From a checkpoint of a small transformer trained on Wikipedia: capped logits.
Each number is 500 + 50 x the weight over its row's rms, rounded and kept within 0 to 999. Layers, rows and columns count from 0. Numbers have three digits each. The size before them is the row's rms in percent of the matrix's.

# layer 11 attention query, 256x224, rms 0.0864, rows 0-124, columns 112-223
104:541533482494563548491562532489516504543455544435453491528415516493429496505425486439444412511526591438510530457476625441470392529498436547529495366519487515502467450581457538477521421516516460560561498434494479482538458498475490468528453538561497461614514472589522495430597476591509526509518539571422562467427568486493445515567468471497
109:550472492451523375487556494536429510498515471490445542556499543499592433467570476373574577520428519578511558446496492522404466542460553548531496523526509541488481429491535449437516517615404497615604487576454517530504445519507467574498461429481582564489490389571474497555512528394526530481528438520515474521539495519536529489535525495449
103:490459460593566497566479487499547504495567589459510503444453488454519582539526552529576534381420424562517506543427568496524526503516524495442504512443545516501518520574459570461482469425499436525535490450497433463458471443403439565544467481545530579416489539569554431372557502435507529496390530473528525460513493550554537514490554498528
107:570548505499501511510495541471444452489481546438523565482514501502615529486507474498510571349593566526423526543512524489519545505456485523607506608544442422455549445445571469431582507470561514483572571546511437356404501541434436468546461494509458489539473567462549505521514509507559541486543556470506572457458578499607452538530491513521
105:524506499493477515533475519445605504492566477502521525531466499547548562461423462569454466465556500548494446466537467431461545454346581465436573408464524470567557516518538480544450516532465459451443421506413554490516450405557483548582574469499549557535431526504567500486411520501462556546535500527527496536590583577538426448435522477445
113:376463465504599440517447473423555564495519406489565491520444510391415457483483485489568490491456525485515571526536516526464515487561480567412478536519504544590456464525394560486520513491510618496441459541539509620523475506529502556472497426410513582464583415463564451501506408518467511506472507490506506472482551528437474605509498529409
108:539483487548524493437474566428517510438510534465399531471509515484549468504463466471547520424502473295534429554443574512529536465495517460611493458486500502539518447497485492521443528436484591509480438496567517443492577506474603489579521441441443519427581487547493510476524493498441520478540381521540558495490419460495545489504479487462
109:493542480487581569540489585511512505512491442481511609401507461430542547454536473556560638544601413424514462431508511594504438486425493482420454506461420463494519552493562490486491470535491471473532511505451445520474452581475516444533632463455470438564511578555399569504488468557432469554518475478535483509449475522387436559482527455597
103:537467469448421446507533553579487471477487482441529455457451467591505482524564497544499406453498426472418457394527518530537519478499541480444485526550560558589463472477498456531491571512464533595518546392559504563446544500498482557488466470506507418536505527528432506608478641430450587471440614485484424527591502501498558471506546477432
104:536598553467512491507555444476467481498479465398545529499447512522504558519451456413475514538453386549492532427479468557539436616446465471617414518573534504476476529415451438437546558481482541485445521514535394500456458518504527546530614357480558538622451548574485479524467449497489489493483551531433490505541533422471591510503465481576
109:529545532470425589565506476467457513422547500462454560533456458495454654513538521438430446513511520510504483496521392570480522538529539492497481583449455503544498472448438490384492493515497533440480513462471482469531463619580533557551400543438531443486464468508439454483553518456533485514474560545568387462474593527507396523441538496500
112:542544486433418524620481543513474483556520468494359486545463471449508510530424525577578506469475408539504504532465504477496519466528518526467631506575543501522579544421511548589516426599531408563393542482531473580492444529559493481471472504484479499533543514499569404567483495490469433476431490586585464477480497448501478498545581466591
104:523437479540489540412411585485522454536446531519473552476520496482514501540471494490529506565539475549448516436468558488545490427474495507393565571433521603488435425453545446488473492487560496565564553404484468527482453548547455522493504468471533562475459486464499536592535470438488564555456523543442540489458466489366441566591490494509
110:523464467545589433542475430435401514500480496478449504566447479520438505547478588578589560494526505434457536401514584518508549471536497505551512527368555468507541565476541417471528507444496580494470452450380506532405433537526564488508416437432484503516477443513454502503495481471446577494534512508534549504514572419503506444447538602483
106:540473550534459532486551522464466428522423528584417453482455433536527517514511547527580462577493497499442532530412481637538480583426529485531478458429432422535499518570462489551481492474495470479484560419467497549513500415517474557523498418486532477474454514430565488508479610581521479566440548565401549461424473510583457476411503387478
109:507478488463557536452482416492440553501588470500481537516509478413510507550528468564516568578517598567490532485445459511422517448464497448546485456610427484421501487617536468421387479435476620522525542493535490520570446487407470572449556528461507512494513525528528494439557423476479467563511564585480556477452487472478569465419485426505
108:439454525459569535492448521542528532506511420464533497630617576436469515562580571494524522447435486560521503385480571476488450448426486586517554444556554459505435557549538379464487574565471554471505542557563489515521465527509480515530524521440472610582583496509561531561576558541488412523488618495529450471486553545429539453442452472511
105:429555445386489489570497470513499454386544543561501450540447482467502524438588451511522519380510488504539477496475478583469512517586425490459439438534534489536474502418539443525506473472515488509560462513435488528485354524510444539402540564579480594544528533606460461520548374459499517475514458515481506476519422503469557565542489504524
105:489396563481461498467499456382510441492503523482482547480521572524501575497500475552528458537538508523488536469553478401480505548550390457508530468490528530591505476409537543514586586538464503523456551556418522545471571487438524459555462431492575461484513478537375406483503499578531437450466564525517571492464546497512495520508563480536
106:559457564579571520508464451509405436506463465503605504492477415419561454539484468482507530468445414456464389552584516435434497527452441455520529515436477500538526496545576557447473562468554478488510533460471449459434466552529489461610460477519544504598518516446592602470470531498508443535475465603562563611523443537519552425557496500456
108:490590455434508466518518508478496491467489452454516527461440558549503387509511477480516487593524417456507620452454496521536428439524585366539529472533432490572591403529454513489517508445590516567480521582537477551538400477445587443430488521494526486587477539549529526514410533440486527468484370488526492462464510472509513522415472542602
119:473496451476456486536487502500563492484527497490585564541414466449505550423469520464577532488469419399442473559467501456481507501599438561448574523514459508470528492507533461505571466387523546573439473584514540478518488423589550506492577513488488481571467488430480458578441524486472480492450524413525480488549477451545509512574542532498
108:511486590483551511536493585668515539541410465530540476517549422438509458501465509571503462534486475610494534467425528499493513447453464484451508428467536500490449428486478509433558549480541490482584430535570462455520449470477573497523516492631444520435535441503604481424469533530465462450480453474493544479551561545507568538458520507527
100:484413400535430478534504496543511417534555501492544485465437479494519406513483604517438526500436458571608456520534528482471510510458508566498435461489477585393462480576430516479423449490449511514582431550449416542447553552527420487563591502391422449516537500513462502533486462489597400481533540506470533455553564435535542502482626554442
105:438497535383500525531456438585409514484536563603438536553439462493526513528530450542435533518558509526491470527458509484381419466590500379515537520446476407425489519475514519453533527470551484555475540525428570502561452500569458446510430504576475511506499503419488507474482468449503496602581562453509578437606514472439556541576424567582
108:447496535491521474551516566476458502502522538506527522426626491439547497401487575409560570432351529539560512527536539456448536433563529464499490545485564490480468483456572504499425520441514486510588421485486506597548539523608528416507581521475515531598480504415587460507531613445500499504554554470551482494429547562433407504588487475511
109:522451357517421505387461483553439540539384441466497517523579464561444552513383503536455555495480578510577475539536513480606510521577540457508503442453532491454514536574543414456530474445445511554554464485516570479484441562442487503484551525480535535523427487556508478497395530445604477546502498397491540557475521583519455534490500583535
105:526499437437421453479537558426392516464450538446505536435513582461462529411468528433455504537486511502550491426400490463560541423483498536557468512535397378470477468433492511532531523485546491452425502412579581487454458497567435468525453481539532526484463536485438515434484462523539442426627527492489598596455516468470488539419585504547
106:533546410530500539570545519462503449478367526488473435486492515471463481552544529402463516437498550546570473467419470508484526512471508485495411550630517544499511561579584482530526495522553635462463518515432647580559538521434535501470432533458449458551448443529582541445492466459440428518435447542486527404428504400492443497552471497491
107:536453400552510470547465528486439558434374451540368522498514455547501533482594393566553528498549434494432461504520432451518438513574486470492511448591490518473539543445442545526449432518520488526544529494530508575567525557518491548506469492467414596464564477419522513548615560443508499463526454504485472503501530463526484455473511555402
100:484640525568526502494481534565475489512477564506542487499446463489531440601548540511594515493453510634542475536534411549525517484480469510491511546510415499444406480536441462446499419468470518512402492497520434397512479579516478505461507473492508520434470555471448495493551590562455526478570406526569547414468531511389530518429492564443
111:463429494515510538496505448464451538541504624492636472530483433587423549459506457391468505549416485439501405497459523474521533547485636530523515600475557531504519479480482542504449497544503443537488440550493500453498416468460545525514433578442521540555504514559477512446426655500530448477554479464396530552463492449530537532519417463527
103:380487504511513574439518492555510426539503504498438400409402550467421522464495520507506440518580496470542431529443461489502499572504565466517498513543507465468454507483497452520463467504553449445473402513402437503445509422498578541515437541606503568613421500454543552506552448505530530499546424467424571626468624552526545430452437449586
102:548428543578537471477473497506436471448450553466516486436521425559483550472507546484516549458481524451507478454436523605527537438519421547510504481437550470549517539439401454515454534431505530463570460589505613491582439428516440506531539510470539400477496473477535510530534492534504410539415457445552447583424529513586481496605499492494
102:584537548533493416469446505515470490483489431562552499581491437428475551427487536580460400503469529532377551468604383495491562403453578472537461463500509515490536498517512506472553425504502496584462585570494533524555486627563560542519531517489441480528577538489446389474476554559518491528462459499489512454453529498545542514529532506457
105:455492518466525398459533477513434525506515610490507472509412464487592515527453531536562499591500544566554598525459526420479417542462406481452469470525435492507537546482523479539472628517552528532472501470447442585390527509488473346496478471448431460521558465448477450510450538469466520457550480483557504509450561491544542487446564473597
104:536571519485483469476365541628562427551478428436493536579566444481433457572546495525568433519584574466522561497505404590404506466389430574470458570495509548544383456548542574603427493467542451531505564509498471459519458503461515464494459508419540439596501433464511504481484554454451449465438520476460505530477527407581506498491586476499
105:498413493491476563480582471573419544531471497537624481519482516490538521503482500609514456552415541438481479451513489482487593454474455471516516520432534498496467491467438531523487434552538447611456490469533502545563451469475413476538544454537566553505562505641520452608526490510541547546441509431412523484456511450571495446578516481514
111:430535561447401547562452549556496511469461553540460509437514493481481554477538688520595489591446540508535459519580467463497537558552481515516469512631569474571525548517533445438511518408526436479450487436497552548510492580483605481479515578520452515491518490503488511428506532491526526484542486493523496498494500462554594485527515423469
111:603494484496454460554456475473497486495568500506380453484399478483472444546457549535478541493454487504492511498469465522500454478460396447495562533509520572544452592503486512439398576542601554480482533492493530613398593464461494563499517466473474540568511619494464439490518497497505458466521517453384586564422382549436483493548509559533
111:478392488530455467467469603460537395474465471593446515510451631579468553381461511528611551477473510578530448444529537510542514594479511537494512504520433541470586451511431447460455566514530520500524552519539532412427497497575459488497527480505510545598467424518540532406469494483496495432539498517470549486472408475529577425491466554452
103:475383487571514555505544518598532521462515492536554581606532514504435508497452590401480514488447453472528500472419404501460584451430566452554431510571538526509535524495551497391487458466491435481516562512392444559520540520468464430536370525566388441391551455487507467500549520526526605607522493502516467510449468419475466496554468431538
102:480441445457480472557455543500499461542577436464594591526517531566519560425523464635503470465481472440517539497532545557484405560500479612438570535539491487477528425521484486466438379531428559515469431467462598489520556596506553564459495507438530452428511482597455447585522539488550492532519430527517474476533548500529570420482544507553
103:498481514536489474478508448504406386433531411582533572444579519527490491462454453500420496523612559524458466543464509435457508544584481427473494506592524635401470483449524408443479500512458546502567531541598514478568470489558532420558443488528565447509442435537518407372505464514511512546509526496516375576528416449539505504508456471572
105:486469444445577522385457573520498468432500501452457419447450555486539516555505537575537632574501500501454497524496548495470558492510499466451557564505554453503404472529493488445464541389458491424479550503473432537470518489561461477425475521613492482514599486538489432540413568542570526488510548541540560557501507572523439478527577539459
106:460598582537497547466481563484524519533463574515471557620485538589499478482467535461495568521567554581372505483480512520555471442450549412471436474519569529548510509527438529435527506531385429495522538613577397508487463445474474511455514467512563498534450542448495527455560491463500489553484562479519596475503531505369567520485572547473
104:491457440558472483498492575407513623446444587438453494514526584411533541546425489587508464489506564506493479453522447612576521473479522478453506486583444527441438501545434467543454452485569544543647505587495419457526440462533534521534510480466466468581451456454478525563478536565496523467563483497496452545603436578535492562484460450539
104:537539501521426392538572479402453600637460522465490522516506487555491458550579480552490545523475527525510552517586534593599498552495387451443443560525511518450542378554486593493471541511472481466572576538445474364460494553462495473488485542508477464478518518458522516556508535482504462540512518522451506491440528570427518536533552372490
109:485513495535570498428458530477463475406556523522516544476610564461464410509533501481576451545481505402451489433512430543465545523594557485481553474385535528493551496492430454420476516571553589544486507481513402538524476519524505536443530578535478450561584493533493499428430461482531496585498392551471489475452505435509532478512483447552
101:470509447534502531487558376512524519410430474520435577392483598491503496509518539470563470508467557421453599408565432524467530488393513479502514498535526448443502547535409394568532544492481467547607478408446528492535542393503448387456542525451569535577552519520457449509526554576526530473427482453514490473452517578476453464567457580471
102:488499530478564589496461441478480539563518426476603481437610548515580594480450516539578583370503502472520527463564508509385509535597477404471433488508517492530468493475467487546488493463505474481514532433529592466426552494506520541480505588519539573538575568531456484374509440537480523509446600552531564558505572559571513523517477483545
104:516607511402486418537485462546567460522617443463527501383485486440508449521563488538406490484531455418388456441470512578463430478452521488587559557503544512535563536422502485531512508459508386517517444493391551520509501488539466444547500466448553591482417427449472514502595499472595490470458637556426422520536458505586467494483412500453
105:576480592546428473437538473503492482492520499608413481494592469525478582538503566545468548511488343437554508438504524488522523493465469498473571579525497555525503499394518491435403445537525527520503430453529436500542441416542533543428471423550429588462488508460511517549495487495566450458450437438432588475454593573484506462535494547568
098:454471522503547518537445397452468458615529458556509530532515496552524517443546497540415578441448487451558516520452539538540434459446478473569470568464466487609478585460440395520513454494596397499437496504492529519516672487510490539426459592388494528440531474516482549532431517504569532474514513413533510531533546408423496567491450441517
109:590572452568472504482518584469510573590591501485472443456474600523454476492436495508528468578498491539608357523497578430471527592448511480555503472504513359468473477550528577545396534460607402617520517495472508513520580500543423469476456474509516438444454525506531532547518528495551430512572498507492419418496522472386528509526414536436
110:547506595495544579445537533525512482538475501484499579512497469572492545518507494581425485531385521479525511512570542533455437457477477484412456601517415462463498455479522447518371515531451547558451492462518532470456492532505403531505441503593410521565488456579485465542510511567479599479533553569506480459475557484471472649484534529519
104:550450515555500512512515457428498440483481506521524574528468524494452517538449523439475501478452442453450422522497508466432478598570536500486545556526495567548426572460528529638433564516575546477563553445540519484567447501469505349569580562593473463528491436500444505483493439426519549520541464466451494449505525472419575519434471555546
106:458478500546534477542558574532487434479562522498470513528533448557425477538512539528576516461505415454469509557515424529606492584477497522497434460456506524457472415516524506513555441576579605574452494428410604548448522450525477451449564545576505524571499511496586490486616475455458458526521591437515509447545491496432535424511431481461
110:594462454459504517504437430479527556538471430458502509477506475548534511581576416482524460537539415511507488555454450503483532509494493574524477493472475511515460514624346449526503535502454545605546569542536427483404519506472434423557471483468569577581598447488465506446524473446489571587532523542456540527472560460518449433563539427518
110:508554481462465618556490601457551466455551500478519566547541483485555507471505478539502608452383521498565512527510508418396514523493488435459551557533494465451467467469447588497549488460534464494548594382373535526499472369473532574475455446489576529468432503470491519481564475461501496464474418441457531546521491487503486455463384514420
102:483494502497490448465581554396585441459509544495498488481515562467535492478575474484529451512544489498529379434603495558552463547478521537547479513453530529563467567404435460472451554470489435462517582522495578492471419489518516512459492429570506567511419452485533589457472474542521465588453416501417425539549542561481466497465517463612
109:495461541569442481594481515459473592428446483524524457554479536450534528462579475505368460453487460447505535420437537460477468530556449560483420432480497519519530494576458578517533513509533480476537493588524346485497557509548413477543524548516492504509451471583533410443479460492521592485552567471492579502477493487551567581547508415485
107:420469538525572441469516480459412611482478516447541547552530580531544541464464407525555556489478483475543340542475529619536462409519489496477542525465466487535515558559544488467591483515410466549540465429473554418429410594531421466403510548503522463513535487567540534597466496413417556449475516418470504504478431490504566550514487408500
105:499476505503431515484553509473511529506579533475542442449593511435489506479555584514603575537532456471507503411482549555488513520468464512551375505481489460535551605516504448517582476523442552558386548483600564564503514558519510519535463489530580435567580513456488434523505539496428528539494483503407485507533542549431543535462480435589
105:521434474548492482594606477450395516502493514425489591536439466545531527631537500480456512451410458501576590501484502519528528490447464521515656600614463445516448526490506492446458509531434543473536464553545529418474548497532457487605421560487534419436455453477445469431453454463573454558394515450534474506548468475453518514514524544531
104:517472421403521522500518557428554545465483502460487483511482518561626544576496476525556426449424478500514509508420462381456471449548432420494464502320671480510520438632556468515574517562445418626469466569472441451471542548507557532456454474467559444526489512508510544487493429458474521447479581449474341498512461511539536500537509554518
102:575503512452553523514480466569493495562506538541547559483546536451500509516387527584495461403442493467469505520482462460442452443466460436419482536513441487396423553594610577514507541553441449508560498555442524387489477439473592465477504451509512459473568523512517456466513521409513552452466493508624579531507466390509467535487633502430
105:407523445532579459470456515537586509564473476538468569603506450477525476471551389470499433573435544583445443588457504575473537451493404382469470529535454483531474481545504592498441505486448499446497484583471518442454514411521467507501533449541570435631545547550510485436472503558518484524539536548471462429505441508484513496465543557517
112:522486500441449498460480474491506453457441537497486464350551502436505511501498494562582496470506502501454457415509432544467504487527460547457466426574567491535469519483686476415489481502429542464494479466586515554552525478515621483472547551443544530525598506556547519421497474504486567413454549477486519443560474578473551526552393535569
107:458512475498475451529485448530514443486512495469558528537488504518565509597463482589440521545547508475489484575449560487540401486499454454464438569462509514483405506426524526538570545543550563534596494554530533475531470480405483518471550495418459459581433475471560525465399538445476555482483425376431561472492543530360579478514477442533
104:592479506482479517566480394552507489518462492414462429392549448584535473630461533539496580508470509440548408500426493513551478492463459446514473530548554544448479423555419447450536488482425582419584410508451579567522490490530455566552495442507445497530453522498545572561439475567506503423457493514443435467425508530468496495495386542479
115:597511443543476557532516489517560501571476487486511462600607500514473459501491464500470531475499539462509461421556481517517545550488479498416485503560526492519419445649580472556577485487518531536499544472417523532559443471447387558584530589535446481494527504484489454533446439538521527449461429493520573553423567586425567513414523567480
104:480429542476633463500499549540506443421467471475436474349538485434571408556534551588510551517532526436482598472488426477560407462509531538446531399398600454509384465545540427497526475515473447517500546485440529535418480495458538438488481546439498568588456521501602570539476574497503492569520555539448472466489511527454504491504438522563
109:527552486486440475371482549489426503473503480530404468535524449415435545445531541479549621534480451566558544369582552411474513480483506520502465586495462585537471454446477473490477487558473587484532521486589523361479609569443564484592493515445500453489462538480497602469435513492508519602448483527496551502478539568468551467512512478462
102:496469437539492531482528479494550436442542577548537438494562479506486567487478471472491490495468506494482444494684557530546395536469441512557502485582542460511594492510501436465471644480524502546560464461493430501528458511591510560502690547565505458474451487511514489522559550535426595496567499406575496444551528369448548473386534515487
105:475433452569510563536413550546436555551556524439505482505519434490564463485408511475512351514469512446496548461481558336477545458490504440505538381428524501440470538500495474474548540525514567438486525542481481615422564501403427531554551468460511456556518468530477507511515453493488406518424547459498505552483504566521468489451486490550
096:521478512477538414498464497437577552551549516433500526484473537508590608393547469477508511470436546583545465584562428450404496500503541484482457469525530442507444417527505498437452384432535520430487553481551401595445585503522483482450502483520488532434501476518502456564675518534429537444568567421425449456472503489497401476473565474430
106:505516496487456469530478494513542466447374422514508628452526580454491502560486502468491525567581499562432472457605456495505517581516505526539490437499404485543505438547515476454486530535597445463411556616454504451449554515442516488508569385466467551481518543532487472541433467454564498497510543524574469535452553498532395433460484488554
102:501466586449463493454479460531459559622531442488406475527496523587494446603530464458525515480535471460520489576520403531537458464533482493464470488379497561535402563526495588552468507460561429489441565448518450502491474432450475459444458514536478550532474502558490574477481473526468545531591488462562520483517539503504483517450417531469
107:545483471567544464431527516481452496504564438432536485449415504646505521545567556581457545456452496501492485525488427496431521405468523474464540510509497535515492492513544451499524467435572573491464467468502545478519476455467477462519516515526465498594495478531396543517499549481510576504598476497525514525488577474430561524463472488541
108:584566527496505465566574653429397476452457449513535520498450588456558436529487533465586583537460540428406514571486675505534512438486564540514466487511549535480472458463464529441510569532483538504462555528512446559533537480541509496503642557516389450510569471568552421465446458539510433415499546540529485548489462456478503478420536417453
112:480493522452523556496459534519511436371439566555535501607459407560398623487478514509571454429439468514492477542541447492606432435466557499444452509467561515471434408513553568450452435450497485377531532489486441546500469505538506480483514454496607451553520507573529422513506442488499511545410571524570470593501529481508506593557467471502
108:487497486589461541563554450518508443571507542499411522506536490541470533529505511557508548572404506558518438496496450525484460482559541547466491476491492438460501476577486536466446569506429446429481566415616569477587542462571480530549506520522537480554554494464432480406396524489552527498576483458516444489432507389465458497479563451450
110:516462430544427419397527463408426545484621512533517386495552499459499497540522416549487547543451422448421536483544477452495494488532513427559495595502546461418471485428540488494548486475472469472538647564619556540542448460478437535475486511540451425468496499511461394413475569457525540475483441363514524462495511469564558440503511517499
104:503424526388423439514467532458494505510557533472476450508429594579544503499474479492500560585562401454507485597578450480507555538520568421434549527550562439440497483469473536507495577552533469526497466531509440560558463594554564437521477525476525523479589493534524484480447520455492468493463479582536422577479525444531548549596517442581
107:455432442527470525531379471540490491515544395543485526478575550576422453489479463540501412465567428462398529508529530510474527357488527498529440566529549523480532499557531445454467478513511468546430530593536569513519488517459453433460464593480474565553568466501575479575495506479510497473466580534472537521583419524498468478536440459372
109:537518479548405542496489509620463524434462480474575550495485505610477496555570473463504539523554478337489494509502532577451470514500521521528467465444496524541522456510478591521528560467594516459510545524504487517429506391499382560437501416511536468541625458468471480477505560453480569571502460535565447522469542586463457544561396471453
100:549447580425438484523641548563552574470499585519518468465529469554423457544478400496476541476522470592579508449499520504503500564460490446546601538458460487601517583388490475401463488540439466480459421506467474441468481492514518458476468517449457397531537526530462558449603538489463481578510552488485528505402492456461502499427498506486
111:528528527352463603489497572452557465555581544482417492520527459463535525583614510505442537539506459522496456517404487534466484465521567516574545474556434562474503564456507557504490418455516505537444503544465566461498619589513468506464507461495471478473497420468614451493548407538492520459457502510494496549498465512547500482386448582492
107:462562534516498448596503601517488568429497443488553497477434524581483498416423530509441456490519500495533430424520492497571463491489480476575437552509337509558444556530594547521396487490462463478530476529480545471474496544447500463485427515427445493464425406555483527417483542487542542495412558503506496559447552493531376489425510529436
108:490507476507525435567588557458354539576491448470436463481528508554527423519540454490463490523490605535379446531455471441440507565494430400493472521494489555498494550530543465476404539564471451452593541523540607571492452602519454425589584497430461528484413615446522493510537532527464568476462571518467490539479530556508497483505417481475
106:529364543541510478524478541590443464484551529464475490594482482460424487542512566459570488539444460441475551506470474495550596504514501484440466503503505482550499540450495477511462466468418469569507487585454466501511484524490502384583512519470500512551529479614546540527491491539374434471583509511380503517543509411432464550457473564381
103:510440485507527410491506471388481512528605487451431522502496474550437532456530490440570443461504538567586506339467531430561470500507479456543505450479504485539516577457557474484494606469509461443465538566440484558499514524585461499524489431565611528539625487495557573600527538474573481538399457515481459505494449483449525509541554468422
101:514463556489505465584511511528400554415452539531535493438500522375580466470600436439639544539638469537552461481475441466504417380510418488508498516556452501474511498539433512537466489552522527436434469485492495416470525522474409489564441522484611559519466444584485473531596525587492453426503442462516453494467506466478542521407547450518
102:658552534504514502525440523520439436509462487619466493464494492467397479517550476524527459554482483428489586652545449517565480478515573428479508546466499547466528470478546511517516521508459439547460567562608439504508406481421537490489541511507511484554534557474431477559500614474498469494433479496514424536584536566514522569497584473523
109:543510524452483486575478516505513495527508534480505546534471590493571520510576443525527477570534501465600551444506513444495529555469456477435499519527436453484479463579517433421394458570503557590520510545549518489642541508421406440524664474470438438461642481602501533517506433492527541434493450525498553515427523449496527500513557552476
109:547543564435532509476477577512522467613519466490521494493508501563479548472457566474459565464404489395482598560501544475472454420562420482453501410551485438466473483429534521511443482534459451565515472579518429492512478454524590455477492565393519565563640553459496436556489482490600540480532480549556405443472520555490400462478528470554
108:586509473426466559512474478509584531499488486518498524582507486555585522543554523576484453401505532466450520451555489449457447500474450550431463463600434553473506521441466442605433530466496562550549544566588533460482502503433439465476513449579499499504513513399552527610465472556437435560463558439575543496485466473450514457530490579553
103:559522468518530532484496476342500505542517506481403510412603458453482478481504448550398439452487436491528570464461427439559529427549395557468470461458595514520532554466439454486582545462470531524446535461518561552487496526455621520516546465464463466450523492516537497529464477532525568452479453494526500573517515469533613495460496434449
113:534583472500442582495514436540572521498432507487448407572524463471592503408493496477451494525456543569574526521408509578496497521509457517481411554408486553491483544568425465432580516485482416505552485435466475456608528513474485529413518567454508543464527503489528553422533473611502477500474516614494502529447451437538451535489520517537
105:468439467535520467535524387519445496517537425594492574468433457483545509474492467596529500475481483508518561500472504516469510493524474426440568494564594622479456503401543527655543453528539535533475571556486382524579512531533580461521470473447508519481496538527501521466547482512429466486564435503560425626564511403469587485486541503532
106:506515457469486490529437581527529473476454537595515411406499396384469569499571509505393539416496483428444585532498534537544509448436510448382535602434522509553545498546561598540508468498571607519380490511544424502407496458497530455489583513463479530374525472513466506561497535449600525467515503562549571454517517416458457491517553586488
104:445518545576526490462573456437481472522440460473580493447448463523521468561554455548518570543508460533479501586486572475588460475498497461422473444444524463451512474430457443501464599499518441480526541499513532539520465462421490507446421397556435424483429519542526480548504469480574468469439457501559525545522556576581494591530442434459
106:456544505427494495385560489585452458424452562510512540478553529588440479463477583475529454531484595515463498565511523514458554431544480497463437517477422466400510542550502513545447470508507510516411497549462493532556479526498473567524530438461393484544425436502477385533577505458474524539473609454586465622437514453404521462451548413449
108:419504418512504520523399465571516532550553465593518451466525482496536422552512542358500514505603441369485522510517557483503515462521435554507515513501491435432537429479414494508463532512466510547469554422507513464553495504523519537461447444473551526532496479438538580537504450491557412456432506537582517526482489455480510509440537560461
106:588456460487523534424574472503444462503499537487530511496460393439511541563493539462576489505485470482563424552476595501538538594523497479544513466402404593479471445551483462577440584440496508467447461395527471478497577530500519526528539455423468505462543485591484554496466543472433482459538507537403517572446451580553510445550484561514
109:541555487490456507528494464503482430551450499497469447510465453611502486452463525432443485472465460460528453418504465549556529503477471414522481480449387430565394504511528445548518545417619472491532524467474642486507523501521413524391514539587502502515477573625407510558489542559597625490579577526460554506493482522570505522528541496419
103:517515563514444545528493498496598542454495550533495462558428525405424511529445421536520496508438454526489499478508511478586515471517518470640428505539448506442512496493505448563451467511462476516525479503479560487487567558499473442454478510507421430501468548509484458505517538469526497438588594511591612541518561493470596615475438495655
104:455436568444505599449584517576461517430526497468454527472484521579512503508472509560404505516450537433395537471510421577514544497475481508457497570466541536534439516505565475489441511494416533496570589521512555501498486456537440526485570505547434534468513417360544550548552443533471494604517503503543561518589438553563536507472544481528
108:591497534476479505445575479515499534497504548444437448433410526486441439487441434407428438565559530516528437599516472519468498433580489476524622442511584545576434483497479506577451482505541543410473513462445547515482522547448507495561589409536533536452537615437553461451500519504491526561479545469461468468543449450525506564537492543557
109:551481466506485516525545463499530478572530404436453575465488474459475528498445537513452531480593511470432609470433534465446518453568534492485540460532519518517554407479519548557522439486504477522508510533585518500487440520480477505596576452531510455617575472624480517560563561475485461560517504527547513475404563412509449525472550499472
110:562463501503609545483509445488520498493596534504446421536511526521519496435507445426489478483483479598530480527412461395443466434570546525470512512531381500520427545581537500526550482536480485536457500469456543515493553482359426409492512441488579448399549537528490448521577519526594540451492461602514559466442413514444438518468525485496
105:459571551503434539484469576515524506359510534460463513498448522436501462461528499461474470456516522492411618506455491524493459437500452526399519563566528399479496587544565515535539567575448460521519584523490427445481509442538471484492471509459444504524529444539443424601468440531526484456544503480395481501404535493442523484520442548496
107:524514402512491504562515517449438544483483477648533528503483446491426539500524585474501484450527561577529521494616483579464464507501494505450428556468491480489531597543506432451529506496475418525416463452453520441438532428483471521406459387527520408473506546489505473333518411571436456496464484565465645458539560494506502503461499502470
114:644491456368521471454544536518487496465460439462555435517556568417546459519501504437507508475532513440493559550541485545439565530509536513561592512498520443511462506570433466581539457495550470488503516457471501609517618525572500502578559522471548434527559540507571504438491551503528501517494525460530543482461472472513524464572648443420
100:577588520474554564499437524402524533456525501566463618520498475615490381555487449513526531531457439508448461530465409435507537478468470573399517554529420494558526494503503510503444414400562615378488533513468580431541485472470520479490557491456498476418491433487580547528539503597510437531492577501485457546486508457398527542527493524492
104:476542460514473426485390441575461443489492422453529468527432495567538467518401609423540522521455610487520590549603491501580576490497492561588517477531518608455494613510437427486511473441559561523499536489507449655529528420443578521489550555476540508541517513453458433504470514520460567488543562528497434504424460465540507547483543479489
103:465562495553460549509544505400458574481481475443508454504419438470543467564461553549524523505538479538535469413497489566394488508465395526504490444475485398454461472510498435601577440612515568408494419497476493542508426565561453620526593573463466533517579541515500493433500504563455465487397530428527436544543402445511504530331514560426
105:469490505490448415537491536550445454503475494551550525551583419455481618495358452534533602598563465499454442551463583453405508488568458548491543538482522480583559488471482562472440533481400471477499529480533611538533516469480487469445517459473501420542497547424446550542539524549458412531600531472501477543501532575470485539505530524528
108:524509449547504541495481588471536480584482549487552535409536539509396513480514474413483405486517482526506501452441568599511516513536434485459485491568416470492388548516497480560501476447580541536555403504479453489554475476468530562493433470430481458562473447533578527493390564399486436529506555454512538344502479542527509546515549556552
105:548529513568519537582516413533480560524486504428477560537403531416530507427471453455533475425531536467549434580470536473557507534603510478507527469430467464434563567605587448544589500457498597426527560387456479475461497491485573372609479472489519408477428502550576439483460485556368452448469507492438528518469409484505528486509538513479
106:403515485493621458500450511535422516511400474430474515568563477508445544481542555485487583513492452571500552533477462470453557427593617520514511568495486425491494510435484533588511518429513443515572435406468510453533428468565458426439547470478504445456473397491499529532442480468472535542389488544499543418469503487527480396449485482503
102:437467429488529520508456488502530540419460549460458506569556523476445525528486518508499533559482452429516571468466495476405484551537497596575491448552524504458515483576613540512458453454477365451428477514541507509437552392479471500571463504548540590472510522459450487525398504531551443430477587502517585528490548481448545442432511446492
103:442556555482496393456574457564504482583427454483425603402537507523526542538515498491582514511488511457520517442475462480368416480599472496476518569520468509509514451521508436457430536460488446535517570507440446551521458552486477462548506428480555351524522542549530494408446502549499498479516503483461505543527404572576553513563494514455
106:506500423444534445475407503534409461501599616546524560574492455535529441465539483451561497493529518419493489544488472533536482400451487563462558487507557474492527518529500553502470609580496490531491455496517431518461460549525470537587533462530447496500489527396474495486437449431516537565553500467430428440548562420567471564532469375454